config.toml
n_layer = 9
d_model = 448
n_head = 7
n_kv_head = 1
head_dim = 64
d_mlp = 1792
vocab_size = 16384
activation = "swiglu"
norm = "rmsnorm"
norm_place = "post"
norm_eps = 1e-05
positions = "rope"
rope_base = 1020.0
rope_fraction = 0.5
qk_norm = true
attn_scale = 0.212
bias = "none"
tie_embeddings = true
parallel_block = false
extras = ["capped logits"]
init = "uniform"
init_std_qkv = 0.0367
init_std_o = 0.0
init_std_up = 0.0367
init_std_down = 0.0
optimizer = "muon_variant"
lr = 0.00299
lr_mult_down = 1.5
beta1 = 0.93
lr_head = 0.0152
grad_clip = 0.5
warmup_steps = 200
schedule = "wsd"
decay_fraction = 0.687
decay_shape = "sqrt"
final_lr_fraction = 0.0
batch_tokens = 131072
seq_len = 1024
doc_mask = true
train_tokens = 547800000
steps = 4180
dataset = "wikipedia_en"
Each number is 128 + 24 x the weight over the matrix's rms, rounded and kept within 0 to 255. Layers, rows and columns count from 0. Numbers have three digits each.

# gate: layer 5 MLP gate, 1792x448, rms 0.0272, rows 905-979, columns 336-391
# up: layer 5 MLP up, 1792x448, rms 0.0262, rows 905-979, columns 336-391
# down: layer 5 MLP down (transposed), 1792x448, rms 0.0155, rows 905-979, columns 336-391
gate905:134155113131109165137155147117134112174140108126115113142099113116178140127115125120118114108108127145126116073153166146161127140097109150124116103124144088124124118130
up905:154125129083201087125120100156096141138124134130133135106119162157129056159154135143146157121121157101096123121122105136136149130153135114186159157122132156150140142073
down905:092142140108146168127116146144122140128117122145117106118139081143143120135132118149112089121132132143126088120144150128142142125088118137120111122080155136154104118128
gate906:155104131099118114121128155062107051088140097088122156105128096123131126146152144194166078121101130107109118161133107128101095128102092120091113103103139168135133157144
up906:125088163144134114115178112089121143134146119143106113149134102124104105107122160121141080108088121092059122094071155122141138069165145110125096161139113168091090117159
down906:134118070141123181128084133113109137089115113157128133131168131113119153146123108113131086105136088104109072126134069159176111136144136174085134123111176079142106130110
gate907:126123137114126130141129148128146158137096111114162136128137126118123162138144147117154162182126148154120145147155109148089169161117149116090106165104067109130104105086
up907:161118137152104113138090088125116127076165150095117141130111125152098132084099162097152121103121117112124114106135162104120109137118141162161106159145154112154109160135
down907:113080107116154103152116166154118075141099108141168124122101161123116117095121124103141111134099135162129111128139128114111156123117117110101122166124111141131105155123
gate908:149098122087153195116125106098125117166148155125135136181118102138103131103096149162138131125132147147162135104115140132130116068148138128105156127140091139155136148090
up908:155079126104122134141110086116117139134098120158097127154116116111149130119116110094160144129195085101129139126087149095119109116139143132125138140126113167125121126091
down908:155139127122134130128106123126111130083125135130136117135120124111123113103147148147188132137139133117160101148133102144117122153112118132159126109123122070121092155127
gate909:126073131098163131126152114124140125150124122140117138097102128137131128147122173136117169121109123104092126128151124134148106131125171093140105130129121153070190147128
up909:122148122093123147167145146138163119140087143136096096111122136123092108132139109125121128127094121164120150173110137114126162124147095155166136147121114148168165175174
down909:139131118102129136171135173109138145101107095152175140137117120114144116115153102077133104134131093123146111072166151163097127099132160159105165124121106158143115136094
gate910:156135106101134130134135081118132115152127082085131164122134147123108128090113122174143069163109131092107111135122144140126098108141142134080082146104155149091161113163
up910:142115162098119115146131153127125143110141182174136155160127102082175119161099154139085126114112064096146160122139134128101137115098133124144151167097117112091149154147
down910:155138077088063146150188127109136111158145091102115112100102138129110159095156188116125133132159099106171071123186156158124084087118136119171103150150139115160142092119
gate911:138129102133131127086111154111114166115135127143115156117148108144119128133120162150137149144108135150155150185085128124098120147127123164134082123159114116139161144126
up911:108106131116099100098100152142126164168167156159130124091129121139146126098097118148145144091114113135147103076133141159143159153109116168135136116129122125144130107115
down911:178129166123160145137137082119129112182124112117175110151110114167115186161146070134125115180145129153128157127123142110151117103139171124119126139139129166105146159172
gate912:152106100141083116143163183137130128178114076101083102113126142106139170116109091170067130177081132155086101099106098122114142121114090130104122094140125118139082108144
up912:118115163112170128150126147134128140075123149111110134129093133128126112124149105113144179158174116139128145126135148141126141107097115176100133071152117134173161165083
down912:151087097114110132138146120096114137111133104115118144084119136150168150164140124101112096134117150121091123161171144084131126142137123120175109163154158085096153070120
gate913:122154135164100095105157126110128110132129153156165182114147108130143123110114097114140145111124115138144138103108144114129152142130190107157103102129152119125093113149
up913:126152155112102157087158107126124092129141110099167141139121114144112119110133096132112078194144101135133113129141163119137131109172134129121084105146128098140114103116
down913:124122104142195140113123124123131124153120155092085112154135112156113161119151141132165148097096148121176103108126087121112161152156126151112151120105115161114147120131
gate914:117118107099124108124110184123103152132138127113092083159151098142132069121097156141100152170132164121075143131120127092119109144166103088166149182133111127162104146097
up914:141145134131128084116154135116092119130092135165099130108105114124120105135119119112125128111136137170113131126148128133144091097161154129115107073122086138101121073130
down914:130073115129147163119097107148177082107094124066180138122092132171165126124097136130126128137093129134111134126126142122163125144075082091142160163086181173168090186126
gate915:142154114125105134138090120111150150133121087132092137106154167130139146107119142134096082117122193091106155147142110086135144129145112153157149135161131187139099148154
up915:153104107076178082130146156139116137114106102113108106071097164102116187108170131092117154132148124099137090136136129108131109120152169109151167099142097121114116125164
down915:141106214090099130138133127132116120117111083140102137129151122149135156163120139080156135072123114115121126150129142163141121145113107144077133126147128164152139136094
gate916:091155133144164153154141119103123156153126118133129142119110115128101105178110121153161159156170121139165118112123122108104195085118117153126116154120077116144150137133
up916:123128145094130114152124125116132144132144097110152163102143156107122145152136136127160174175154106129133118085114139135134185139120158125121140142113120085133161144136
down916:129142130130144117123149161138144116134145152129153121121144138131119125141105131137147114123141121077173144128103134132164091164159150142086124144143138158144119136121
gate917:100111173097121107180146134090180128127183116153129108138116109119155138178106124132141118142148125141147167134127049131152122160135130160119107125142131068102091132145
up917:117096148127136144145134140104101154157129162083184126088155150134150083132095125134118126133140121153108096139159131120145090122148135115065140154134098094114142125117
down917:152137144103080149125145132093137112171163120120068151166121121144154120109109119147133160162138114127123084136093159096138073117134168139133108132139119143144085109144
gate918:145115110143122117150138141112150116098091127140095136149101123092108191092089118129134092138128151122139120123105149108132159127084098109083088150139147102151095111138
up918:125141135115118112127171137108125135126095160115147116138123137085147161113124147116119133107134144099153151111105140140127191089116098129070084101122152115123125140119
down918:103120108090155088085138144094139143101127111120135113141124144088117106111170115161117124129115139090117150145147138191160065092132127122145122126115161110121161146114
gate919:079147104128072119112170153151163160133141120120168119116145107113152099121156115136134127146117136130090088161151168110150177123130092139139149145116155122143138172101
up919:176131119122146164111135157146104135155116124146130156154138129159108128129127080136098137114151082134164149102105131149144109127102119101161129195106130141117143120136
down919:131096117144127146166144118133097115158139143116081100142136115156148092133119131131057091176132107099127113092105108112119122161116111145140130103131122152174111138104
gate920:141095094124114134150132170091122151084146112112089147112119137133149153134122080140155172123109142124140065124112092122121107157156137112124107122106143144129149128098
up920:117121094109129143097126126135159133143123140076161129119151161121164127102112144192133112173136165123093157104129145136165160146140116159112099140148168146134091110138
down920:145161123143152117169124128135088136148084160156115150115127105146105105086135123085108131109096081141137172132118127116136151132144107100142141125116120081102161122127
gate921:118135159111123105136123135115096111130103116123116095113132126082138157074141147130128132136133123128118107090124153106143119090135157144123073111088162165137112128108
up921:139162115105112136161156127145141127140113129145149114125171142110094121154129132156135085132140130132112112111086108143127143096148160121129127144118091137135113099105
down921:125117107148150129124171126082130139151133122129131147133158089134130139143118117099072123123090062110147111154087191140124072130107134094159147162131156127148166094104
gate922:161151096133098157182102110144123151088100130136101103138131106132100100111104092128146170141121107145144094127159089076135159098132151162110058132061140143104127093168
up922:075091141152099127153081144096162125127151104136101145125138160160134148133138130150099116089130141124148157091139123165118128135109107124088107101127129155108162143150
down922:123106133117196116108164082160128117137126122127192147101135090148091115097119082107168125140093126111102131167121176178149104174131130147132135126152097112132099161117
gate923:112132143121160126166135126151138133133089169138118100102104115141159158122156128084160087137123140141146130103119103139152150101144097143109104107096125153126086124104
up923:131074130115158123090138149161103112145166089112126138135128101086094124139100080142086137116156097118131136150112159134112104119129170091113170119149154122140128126127
down923:138129116123116104087124141131161121114143110101116113145161105137153149108115141124119137095150137132144133111164104141124120151105127106148151126079150135150158134116
gate924:107129105127133123148128117158111105157128187187112087117169148123150128103144118144156152147134142172107109144114131110182152098086120159143145119118109183076069135128
up924:142112131102124110157151141108138150112140118089164102142163117137116114166130149149076133162101118122116127118101147149064069127149155125145155137112133096125171091116
down924:146097118077147141158115138140154163131096137140119155108135121084153104157144118107132149104139123103105106131134140161167151158135162109137105160114173146135147114090
gate925:110149146085138139170138113109136186142147148152092131157142069094098153109116148145108173175094150150150102128137159130094122095138132086089178077147144076124154098145
up925:135169148124142123103137100147055141146133139147105139188164147070134145113145175110145135138151136140132168131119139087132143116114101153137115099128138094159122120183
down925:127102168172097110117167167142103143140068135114132067131127127116166140174076146138153114102130123101126116147149131171157156128117127115126146135100117136150122174106
gate926:109129131127147100085152143128132118126156114151132132089100117116128171107133167127128167128108089074095139166156116122111161099125125133125115137146170115127126113139
up926:096117073135140140108107125163153122133151111155160126103105135099178156133121090110147140129128145189144148140127121179191134121106137122097099138136191169120140146116
down926:189137115115154135135118140123116142125091167127131142138155149104100129084125114107125127109137138122160199084151099097164121110117141124117145117101099122145103136080
gate927:090088158099150094094138084164128126145132113094112117144108120086138107165089168126100126112103164141125120117143134106151122072112151102112125097089152136139147133130
up927:083118159081176121092179083137136127170128102144126080098060106067125119181126127173116098108103142124134125140170133096146124103105132144121140071118162159138118094092
down927:076106122166115170137114135120093106135131142146183125128083110159145110167110129140122130147104151120152118133126140143123117117176095145140083121121122116093152139149
gate928:133159166134102149082111149083126129083135083145113163099157139132168147168116108118130125148135088130113129132094142183156119111105105116141116136145127120154067112121
up928:126127114135120151122117122143145117134092135136100131114128154133102101143135103101104141167113097138125134133123138103167096095126138125113128145127121139092071077139
down928:093092100113142137152103112129170146100086149131110105126130100121131170120097139135119141125095164137096125080098095127125130170129131111080100134141140128116138171141
gate929:111114150105072135120154119099087131142148137141095159121118165107137086124081126164151112090160147129122105148168126162143106155091126133167101159143138128107159152107
up929:143176132104128113123154124138146099107172152144113127137146073147127150122130119125112103169143132109149175132119119144138139135117134110123156141122071185178130135122
down929:143107151155126110096120091124102133137114108135100112104146106123146138148137132154160128134130143127170105113104143103085116103113165120122114185113148092104149114098
gate930:159105150133153119138091135149159143083106158075136123132154106145130128151120163118117114132143151143143105135109141119118165141148107107093106087100104137109121102149
up930:155116152129168114114102101132149169138176112072121113137124101109094164147137129149092121109117160151142081159095115163107155165140137088138110119079118159143153126126
down930:145173106123147128107143086146117121132135154121107134131125146119143087107133115139103157063129106131115126116136153119131089123124132119089119150182106146076124143114
gate931:113132155165135149115109141136134101128116155162100126144077192130110124127141115165115130156126150130094074133160079144143155126098102058135089127098137141126156154116
up931:154140137162139127088139163123157146151110142145158143125160111119122074139108114152157139140108150132136144161113137133163145135094114155157104148114182133159110112079
down931:183154173136142128135137113133121122108136142110154139142130114138180153148104149128168137143171101125145143166099147101100141148075123120132144142145123138089118111157
gate932:144154121139110113101163096158133092121118142136120101148129160141117124103118137150145177120130118136134102117106133157111153145140137118058131121143127134119109086135
up932:060114119146117128122123128121133146155103169129137116137117079104153131188148163122088109121151149093166148124082142133070124151122123164156143135118144139119149157149
down932:089123130165130157125136172155137074142184152132141105124099120131117111145114158127097128137148155125144121144140090155120151163142118131104157148161141156101136093124
gate933:123142162159154127144140111121103106126156117159149136097118186105113134113137118096138125125142132125151077119116097113128102141133086098177115100146111126115135111134
up933:157131104109123169129128112133134153079123113127116154138114123127136122170153154108113134159108142133139087117140154114092154152121169145136093101115099155138130138123
down933:120158122137142098119111157132152089160161105102129169151101103136126136136091103139099052155149090160110144148131092136120102104152107129117133112160151117114147145138
gate934:120112115115125123125140142122131128106164090152096157110090124139132055155117140180134110131105114147133084103182109169106158123138126108132098156149132108099139122111
up934:136093157117153128147090134119139129149088151112156085123178159128138131120107137140139126143128158091142137193125143112139114137108163159144124100130151103147093142146
down934:146110134127123140128145098117118130118155102137119133131135149144163100140151115130129129087125084130087097112157113118097100114115111113115102129162154126101136127112
gate935:146124111098136108095136109163145096104137154162093135152105140113153122154110109166141117109114154131126114138173157110078152108085123131140108206101146168103136149154
up935:138140119117132159121130143143126168099156124140153079174082165163110116155156111115123154120127159156128130153128117135107076103127108125088138111109114129121116086128
down935:117154165120162125141113136105133125110109156146082094134136136134138106138156133155079158149111109117136116079141134140196130119144111111106103167119113121150140129134
gate936:143142099103161156112158089112093148185126115105099087143126086125136099134143119168106112153089119165136101172132143133169136128109100174128077131106114167102126097125
up936:082131134106154134157127140134090162136085138124138152138117122091142124145143130101112112167113105096114150137144088152126144060131107072145130120109180154162137140141
down936:132135155139147111152141148133097084157148124157156093151162094137147147114131143157128162108174126122118160147140128115116151118132100163180065104159060138105128084091
gate937:115138141101141105151113151123131156114121077161066097170148091146117118101088160122143150135103097095089126154168132050168123142153150146153139159142130093128125154152
up937:149133163127123142167115109112161140084116136160103113135081097138148109142099118105095147134060146093113185103130093165139141157179158149111148116127144141160137096130
down937:154120078112137126142152129112112121112149119143112141107112121129150195103129143135125140122193113150134135162100172121156152176101146138137120151113136124136099160141
gate938:128139136135151094144094082113129146125130125116149129090111111173133128093158126124081100134170095155092103137136166113076101125140145112170136124123114109082120142094
up938:142107150142151138131129134112152114131119141167094056121117158113140105124124087152125120148138113133139140137104138097124163132133129146082115094118121147117125089158
down938:171112114083156148120119080158099130104153144062109167115093105140113159151096154089173148133173127105151171119107150136175114085135099164189172127146140119143123130097
gate939:141113096105113139103162144120099119119126091164146149163134087108163134129105098087124145143125120116147142120131132129145160180154122145113093082105145167153122114105
up939:117118159108122141123094122112113129138130124164098114139102140162127115155129091139156135112116103126104115143127128083133134087143171131155178146125173128144133114119
down939:120109121133156094120122127110137139139111123111144135115144131108133103123068105127130141161110176118203129134133116108157136147119058139127146157111125129092124153089
gate940:137121158125125083146125122104123138108132106115140100148152101127147146117145143131117119103133156101085145097127134134113184139157157122187149112151138110147083129146
up940:143132119139141104116124135154177143143129128151114122169114115115121156149112121094103105119085138123136113132158109135104114160179171127126148125127158102135110120149
down940:096126107126123098123148119160131131105110096126092105149154158108087098141150117135158140137125106149060077154126103158140127137148118110139123123144099167116106138141
gate941:115117176147168142087122074104132145164150132167105108114100085116110085099166111138124124163067141111099150095133149115159111143073149113091104094105129128110109088150
up941:104158096146150096132114176115177121109131145080136151129113143150157130116112139098108158154154128122134124125142079120110135178113121112143102125134100173130130127134
down941:149105113133105172154140106139160171126122151093138152099125179115150152150118092176170128099123117124117149114151117119135097120134125173156141136151104163099137156122
gate942:107080147118119104150120115138156151130161091149086128182137178160108116105077121170154088132155122120117149124093104140177097125125131129166144153141198104124093123160
up942:094121122121141180104124119152156115152154082125120127124126159142134117093138112142191096116142081129155145130108118102182082180104154107115133137145131145146120105149
down942:114140158105099135083157050123147154124107143142094110117135130121087135080067111124115101096159121123110105119121087117142081152159115144114143144150099135092137139138
gate943:171162105108084131122082137120151095151104132120102133115151108161165140121143129135150113102137082139116103182167130110144081116127105143104114165131110198149165135132
up943:136122115130149081115163137130095140109170174140141122090102149121116135124099101128086138151141144114160135074068131139150113111137205118137127113133158102113118151151
down943:135147130098127126124160115140127125139123105133145122154087114117111132102132130124107079122142128133117151169162129163108114103119142114123111128121172152137110120120
gate944:144124096170132140110075141105149111127084092146137091152160092136122087116122106151128130095141139160120134132189152125128145156097155102125149133159168146147119157150
up944:119084121133154099178136149094101102102150074128142066102108145088134164138120084128122145148157125124118106133150121105144144128139136125112112110156109134118120132135
down944:168149151132117118152181127096148149176138187139127119098080119171107127146111156081134137093077173177138155120113122140117128129135107115122163154113145152109144137093
gate945:126106171143110079096129133120122093100147121119113129098148138120127177111124126130147132102098123127137113124164154116140165156150111118096110145127121165144174157100
up945:146169114143118152115122167145143122165100104133126128120167147139165112166135152089118155131134100117091151138148131111134099120113161088166148091091122155098120137112
down945:123137122134096140096120110119120148114118096151101109130129107106070108137151140145130129122100107141142115112096117124132166187108081105159175121105063137144137145119
gate946:150109086169172094179176107179140141176122112122168111136145132134158117128107102149155154068147157119161173095141163103145141129122164104145145174145152140133147125154
up946:155089117118144095162134154149110175139136119107159125101120164172147105142129172109112132127146093090145163129110108126163154153151141129148135129155157129148114156111
down946:143120151108094158076106097185140078129148137165075106188152104067153117110197085186097136159122167140124078163103080144102105119167097102101113145131120082160109109157
gate947:147164131147116079175084071137095100155183143143139124093150164108141106089128071155107090140140156161119149143145149125139124157132147107132107146133099167126156090141
up947:128140134125135110124125101158112131157146162109131118124153144124176166146137081141103117133119126112151123129158123121149116148165120141126160108132132143139156103157
down947:126080142139086162146130113144162157145100128131109115150143103136115115089114179121112137120138152171154149155158155117082137112081154118108085129098154148098127106117
gate948:156146111087117106117117160138103139132143141165121132102114142161140171140143134115116095141118109119128125159155163135150118116119084126146121092149084148096110087132
up948:153108149154127117134112178140135107142144115161141081122100158148127151112099143184131123134140130115103147170132124069140114084139106139171116140139094141096132140129
down948:117135155159178103115113116106125164137111135167104109141132166090130147153076126091071113130114105144112076102123124162139112149078064148108144130169150085111120098165
gate949:143095126123104136136103126112116087175129111138116127161133152142128162134133151111116114141101114094145128125139172101042103092133127101127101176089162150152152151140
up949:139118124132106101148171116111144113118115142110136121089129156142135169162107148100091164101124140140122125083160131123109131102176094087088130143092147137148127119139
down949:133115085130163115101187110129117116151144100123095095100133172093112117146177126133097166119089142141167131140154169127134132175133113116102142118108069118101112077114
gate950:105130117146134109117135147118133102149125128089177143153144097138133126182135139107112113173100064118139153158116088145123107121119127101128123109157153099095154114130
up950:117149126118167124131155141107110105163104171142156123131130113086120136153112113121145111179128127136151154167117115113138136104212157152140133121139094143121129175126
down950:139148118151113131105118118115113145109129123129120094154131108130131063083137121099131105111122167117133135098097117147181168103096107098163131142133155107134120116161
gate951:128128120132121122128104153146168136112105146094100131143148087183120153121092134148138168188136120100137128125156126133127122134139137159095144138124107112096135136095
up951:145111168105137123130114061102152139159133124136114106134117138114115116123123152112119152121114149120106089107117108130100117140131135145126117160136117137132161126168
down951:130148109198081089139157130123124150136120140103118134102142113173133130151117091117110165155129150138087117148117138111171080127129152098090137147117137115100174125091
gate952:105144140104137109134100138125127141139168120115110141147123130131112168144105147112114147145087098150107166107128140125120115148119111139128154125134136097128080119112
up952:135088138147151109107156098137150129102146125168118163135156126137156110152108111115147096117098150127114151153119081094149144110116141173088130100135123143163132147105
down952:117191147168108160126143188139082139109110069089145127107101144153106157111150159144103166114114150140147071123150128115098097129151101135116163145124153139093119119120
gate953:102131150130118140152106181123118131143098151086088133152114142192157130124127171100121086111123174119086112094127151132161119132142154100165119110153112116145132084121
up953:157107124118098169140112112114120152161090117124156116112097136105107169079109141124104132134103167123106121136169111107129127133168095105124106131101128132140145162088
down953:128084121111157109140113087118128210149135135107104091155139166164141114133118133138106113125171186130118099124075148133141101173104083140092103151147105083123107156143
gate954:161139104094116109130100162172176120147135114123116116135137145131154116102121129143082116118118091137140127115133145137122113106103155115128101157101143123100160138098
up954:097130108104133146105138120148146139153132160140124145126104106130120149147122146125154117144127127116146132137152136094101162153121105128092138137114135147095132099119
down954:048137122146112149169113147129145135124095167121104079100191140151092143122132115146121144151162112152099151160123137152110108114068137135120137142158156154144124125127
gate955:142140122110124116154158138113163124092123136130131148150127112135139122102104130150119147143110130171072143121125125077141108125185156131125130097141089101097150170090
up955:116137172152131134106112113147128138143154120131131147142121067116153166104142095091115139118169119105123116098150129138148101108145135109114129131111109161125130138153
down955:140077109151116122191118125100113110114139091098161096117129139138126141137134123163188148130060094165116145155124136106130123154131166149091151128111142132141105155143
gate956:127165116093092134138220158140151143140134116143123117075086133150131166120145107123073076079123129105132095131156119121169151107106124138135105079119120118129120137118
up956:129146129088123118133145132146138134104085110096113151106086099107102137097105145101112116163112122134116139135136120107145142140110142107107111117127159135130120151127
down956:128130126137101113138121186131158162141108103184153130126124151130165151158133151148122161099146119149091121137110147176147168151160169137145158164125145115136166160155
gate957:090134087125131160126095109140156135144086125131134167134101110131124115129151104154171147137137121135129141150160148136141102131147156165137109172116132136155157115147
up957:174119179114070105133149156127128138111134143122110102154135140154153102132099102092112149115140118150129116121113149133100119118153133156111155131132149138130125122067
down957:102126142116141135114103094128095114131125124109125147164108131107131114106116115126119112122158144140178146113125105107169119121164167160105147126119120151127112138105
gate958:146122133107111119134127125106108172148128119171151127148162098159142103155100164112095119135127123073126122136063119105134154097112131124094070106141136143147146118132
up958:124146126147098113128134114104108111141085157120155144129140127119113153175121102122138121136097094097090124164118107151136096141145143117116137130106141143126152109115
down958:088143165083052133101118164160115096139109175151099153091138117089125094106171107112123127120129131126111136086146175153123119100141181132154084091135108131098154107121
gate959:133130128112103182126164137124117110113150111123121113156125143117108125136130115107083114100144128127112149097144123121113143063102133134158131136101125109113167127123
up959:152137155170096161137130120096156141117131093135148142137128146150187142104121148144121133110112110128118109151124108143127117151114104144101154132118129126137097193178
down959:097159154132111110137127108137175141104083137137099064149137125136134116152110090166132129120157137131136135089111085125090143087170156141141125091158115141127120120130
gate960:153142096116136110138108113094120129092106092144146121153090151143142120141111071111164137122092110121131106074165147158139128155119118139154088104091162135133137121115
up960:125118101116138167176167131165109175098145114150158142151108127124142153146114124132142126175145107143132084123139106145140130130114117136125127135083161152100152120160
down960:079102136152138137100122122114115125118110121171091132082151101118110100130108113111130124118139099087135121156171131090110101125120111101155110137159085142138139110136
gate961:092144112135157191148169135126134140136134155145143120116155105130125117143137126111121142128128135159099127144118176173132086120113122188146129121145119088110117098139
up961:124130119114098180130168126081159129141147155119139091138139126156094120089157133082160100118157162169113163084121168142138080133103136180126164139146143097140128172138
down961:152102158124138164137129120109118123134138095166119145127150108147124113094194116117127100122130155120160176154119141087130122127110151141108111112131155148159133122099
gate962:147097095156175144161114135117128085113089120168113098138108168139139140093131139152101108101146131099118109095139138126119119133096112107164137126150115147115158114175
up962:089119123125175152110157116115091148147170121123106116133152107131124086115124147115140128150117086115145125164090173087144118139139118127122124101115150143119132149118
down962:153089115164105088161107118116119107123110143147127083146139118140154131147119105169160163128101140104108127097125138155128111110100123115147115120138167113129095147085
gate963:125089124139109124138143119145144091129164137166111074144113119121101135123128125146109101130119140147157109130205082110133133132093100130099147145111115161106146119157
up963:094125145122146160133125146165169118127119111079153145131144147142079102126125158138138139158140117153104131114097135121133164123114091099154155125151117138138100092116
down963:107095125109089110075105109109186158163098106147093121080107124146134150141131148162137123161131143144147111124150132165116102129130114140133117143145115131114126117150
gate964:104114104141175122118134105106088115141151100147120138107108142148147149137113090094161134153150162094118102185114120081145127095141125112149133107098124151121128134128
up964:136134124090176135097100090084081101144160127118137096098126187157140160112068097056138132129132179084090100149127168092126137087146149111134198137107150196132146096158
down964:057086132179121123137103136151150080128095087185077134104131160099117139111133108123129117131158149128155108102140127108122120151174139149105130153140114110162178097090
gate965:088129158132115132157122117096130084134146138146143161155113114120117139119133128132104100113167125127118113064132130119092160090154160117148099143113135121115137116140
up965:186135098126162112107121114152151113107134142179102109076117112138147137149090133127146106134131121106132148121128134109124189100133111106113129132116166118105131134134
down965:119133153135121173143122133130126154126159163098153154144111105091101142104183114121138124092128137133133124183166166115171098148143149150092152123154177106167141162109
gate966:166106149103138088092145137118142137135131149170119127127154143101126136097096103148139135133115140131177128135167107125104123084110169178146104146128164101080140133081
up966:132133091117115168140150096106156143130169127091125106120136112146138099134112121176117156173190116128124159132160134117116103150118113132107126084110147166132120118155
down966:132111123092150174127079140171074161132132128162181103134112118138145110140081113112146084139137146130071141162113146119123125197143161150121128104088069086133122098107
gate967:123135106095143129125149175144162122153102096151126112176154184160092126158112133118113131112102140121056142099118141144147149102123125126167133110124156094151132110141
up967:111145126117148138129154129134126153110126137144128129169132134117121161176101145115142112095145124098093112132174152140156154099130133137119121101169194069150155120140
down967:138130127161122155138137137114079160140141113113136130125088114078099110134136128141129116144205115160171103146145172103139165143127173151103104155141127141127119150144
gate968:094113162140158175144160095115137163144126108163084125150105124132113128097105108147102121145083162075146147109084101106107125117100089139120137159111147123192162137136
up968:121154152118126130106119127128119112103129148110100077114169094125099106144098109099103148097124121075109124083134133157115135113141145143111093135123111097158152127109
down968:105094079125101086152121186142150141090101130182150093124133164117077169137144156133086146108141136131089149119143178106135138157139098095140161115145144136127126142098
gate969:130145104138149118176120111130157116139108134111162118131112165105153106087087092124133110127087122156133080141186122151146146133138143144141135135171144133115092151105
up969:117123109125131136126145177148071136130189151124124132106107109136117155093094098160145123145123130131145107171145106143116113120139135107132116085124142105127135142168
down969:119094113094149153122151060101145115083093122110096120128122140136125072129126138134160165114120138145113115133132155127160137197128084166164145143143172133110109146094
gate970:167154120144119130062080131119116162119117178151102149144119098098124129105141172107187096127092156145097106152103125136120150117121094117155098153139097154110150128147
up970:165088136139130112077135148123125129161127158141157162132112106174131177138115114160098083130125172132154163093117167105094133128147117104103149182130182130132101152159
down970:130084099160110115167154154155151131118096100176093141165156116129119075137129096135099164126147160101097107147115152108147126164110157113127102069121204149133115122162
gate971:118193146126141106099128114144146127122143131128143137147109153153176099138141140148127121099106153135092083092098118094150113096137141140146135143120111168156129108095
up971:082112100107143142165160093129151136122118142118122135130108105195130128116126124136143136157146127132176163107170129146070111158107143131136108113125092139112108135154
down971:121097127100117116130127146151125120105121134107145128143109152115151103108131138093158124125154130105122094102132134088145136137150115126146139148111113146112139117134
gate972:120130133108128138107139156124103140151100160132127114168121128140148142167138135127148055102130117111115109096149157161123141092158147119152117138135088145108119175124
up972:161141138120119148135155120098122141133114135085150136126132139164126123114125143150117130100140086158107171134095138112115161122147150109139134102141136113086157067161
down972:153170089136145138095135105127105185082197119130097133126104122128135118136135131093113178135097098148135133129167099121138091161079085113158109098127145104146090154085
gate973:153130151160105130052095132135104126124089128133104098146107126128103151139091127110148116151138135170126137120083143121153149082116141122135097162118148139157159149133
up973:090073116123143092119162122166147136128124110127115101095159158130128117141099127145131189108148136109135122149152135132131119112150138123124108143157131174162117132163
down973:143182089140110116097123175093165123157137183100119106095128163081146115131107144133172085112111103172128079125083173163130119100129102120143123113081131156137157083120
gate974:157146119146126163115116129138124097157153114143137108156155104123125140120114135156122122159140157128143136111152119173178134148134154140160132152183161110179096104133
up974:116124143141122084148120198103105136145107157151135152120165110120109130106125113144140127144160147121137074115098157143150126108135170092136141095169134133171133127142
down974:089137151160154149116107136131099161093174156078128083099137114162104085148149121140139135063106166173152154123140097126132112145129121169127150085144102141134109125090
gate975:135128109143117095153119121139139104129107096126053098147108170117141118142136123117171150157130117164133137125125113130141133128130146104103139153120128176098143127124
up975:156096152151150175102115156117128156144134142139188128113134151177115157159133125089140150119058127093088111109138139190115124126119134082136180093151100155142124121147
down975:112176098111119121114138122127106126130124112109122148138156148099147122118130103144155139087161095142110134139113146111133098128133123155120157128150154109084106133111
gate976:168112176145110144114129097095118135134108095143123149139147146133178119120168164080139105127123094128136131145129113088118103124112146102128154164120139102111177124164
up976:145139151154128164153108149148138137153133148136108093152125147124133092129129168120147104079065140146118096088100148132099078142116154138121114100105117126153142119149
down976:126111162152136167101166128129107104092123188092143120159133130126176141148149117114146118121139102113121064126124156125093147129143145116089133117168137158130165154098
gate977:123142107149109113129123086126106126124104159128149101116124123117104125114150149135112107120155119103097162138136166121123113120131135138114139137145138136102121106121
up977:100118132139125128147145144167140118119158134147098177124157114109154142121097104123115170151143098098138125096121144158128101120158121103115093130118119134126093119100
down977:157103134129141119136123118124129123138152099132130109113145128117110132108145100162109134132121140127126115119123165116157124136109161146136072145163129139094112135118
gate978:112113140124101078147094103095144128125142184095169100133138144098087131111152128138064133151141174115113062130108125134130165096128185196101122119093160122116092157123
up978:172153147138171167147138152117117100166100117167130104130145137125096117119099167150091122130126153122186156184129113077100072126144146162141151105128127095149056123121
down978:119101147153085140108162149100113127150115157122092107086123112096139148111159087148107081132152089156071100120137152096168137083147118151112098117115136175143068178116
gate979:129136134165143122139133111129159113091103131182150181135129104135151127152151140140106104112156171123144090136146060157143135120128109117154112162153119147104155151129
up979:131129141126141116109156129166134136162150107097098126152186128120111144125079124131089105115141109076126108146148137123085129162105086096130139114149131171156103159090
down979:126140157137126174140132111120105104172182077097107135154151155136112158153168099110075127122144156144152139122125156155126101099087101106093182141078115124147134128145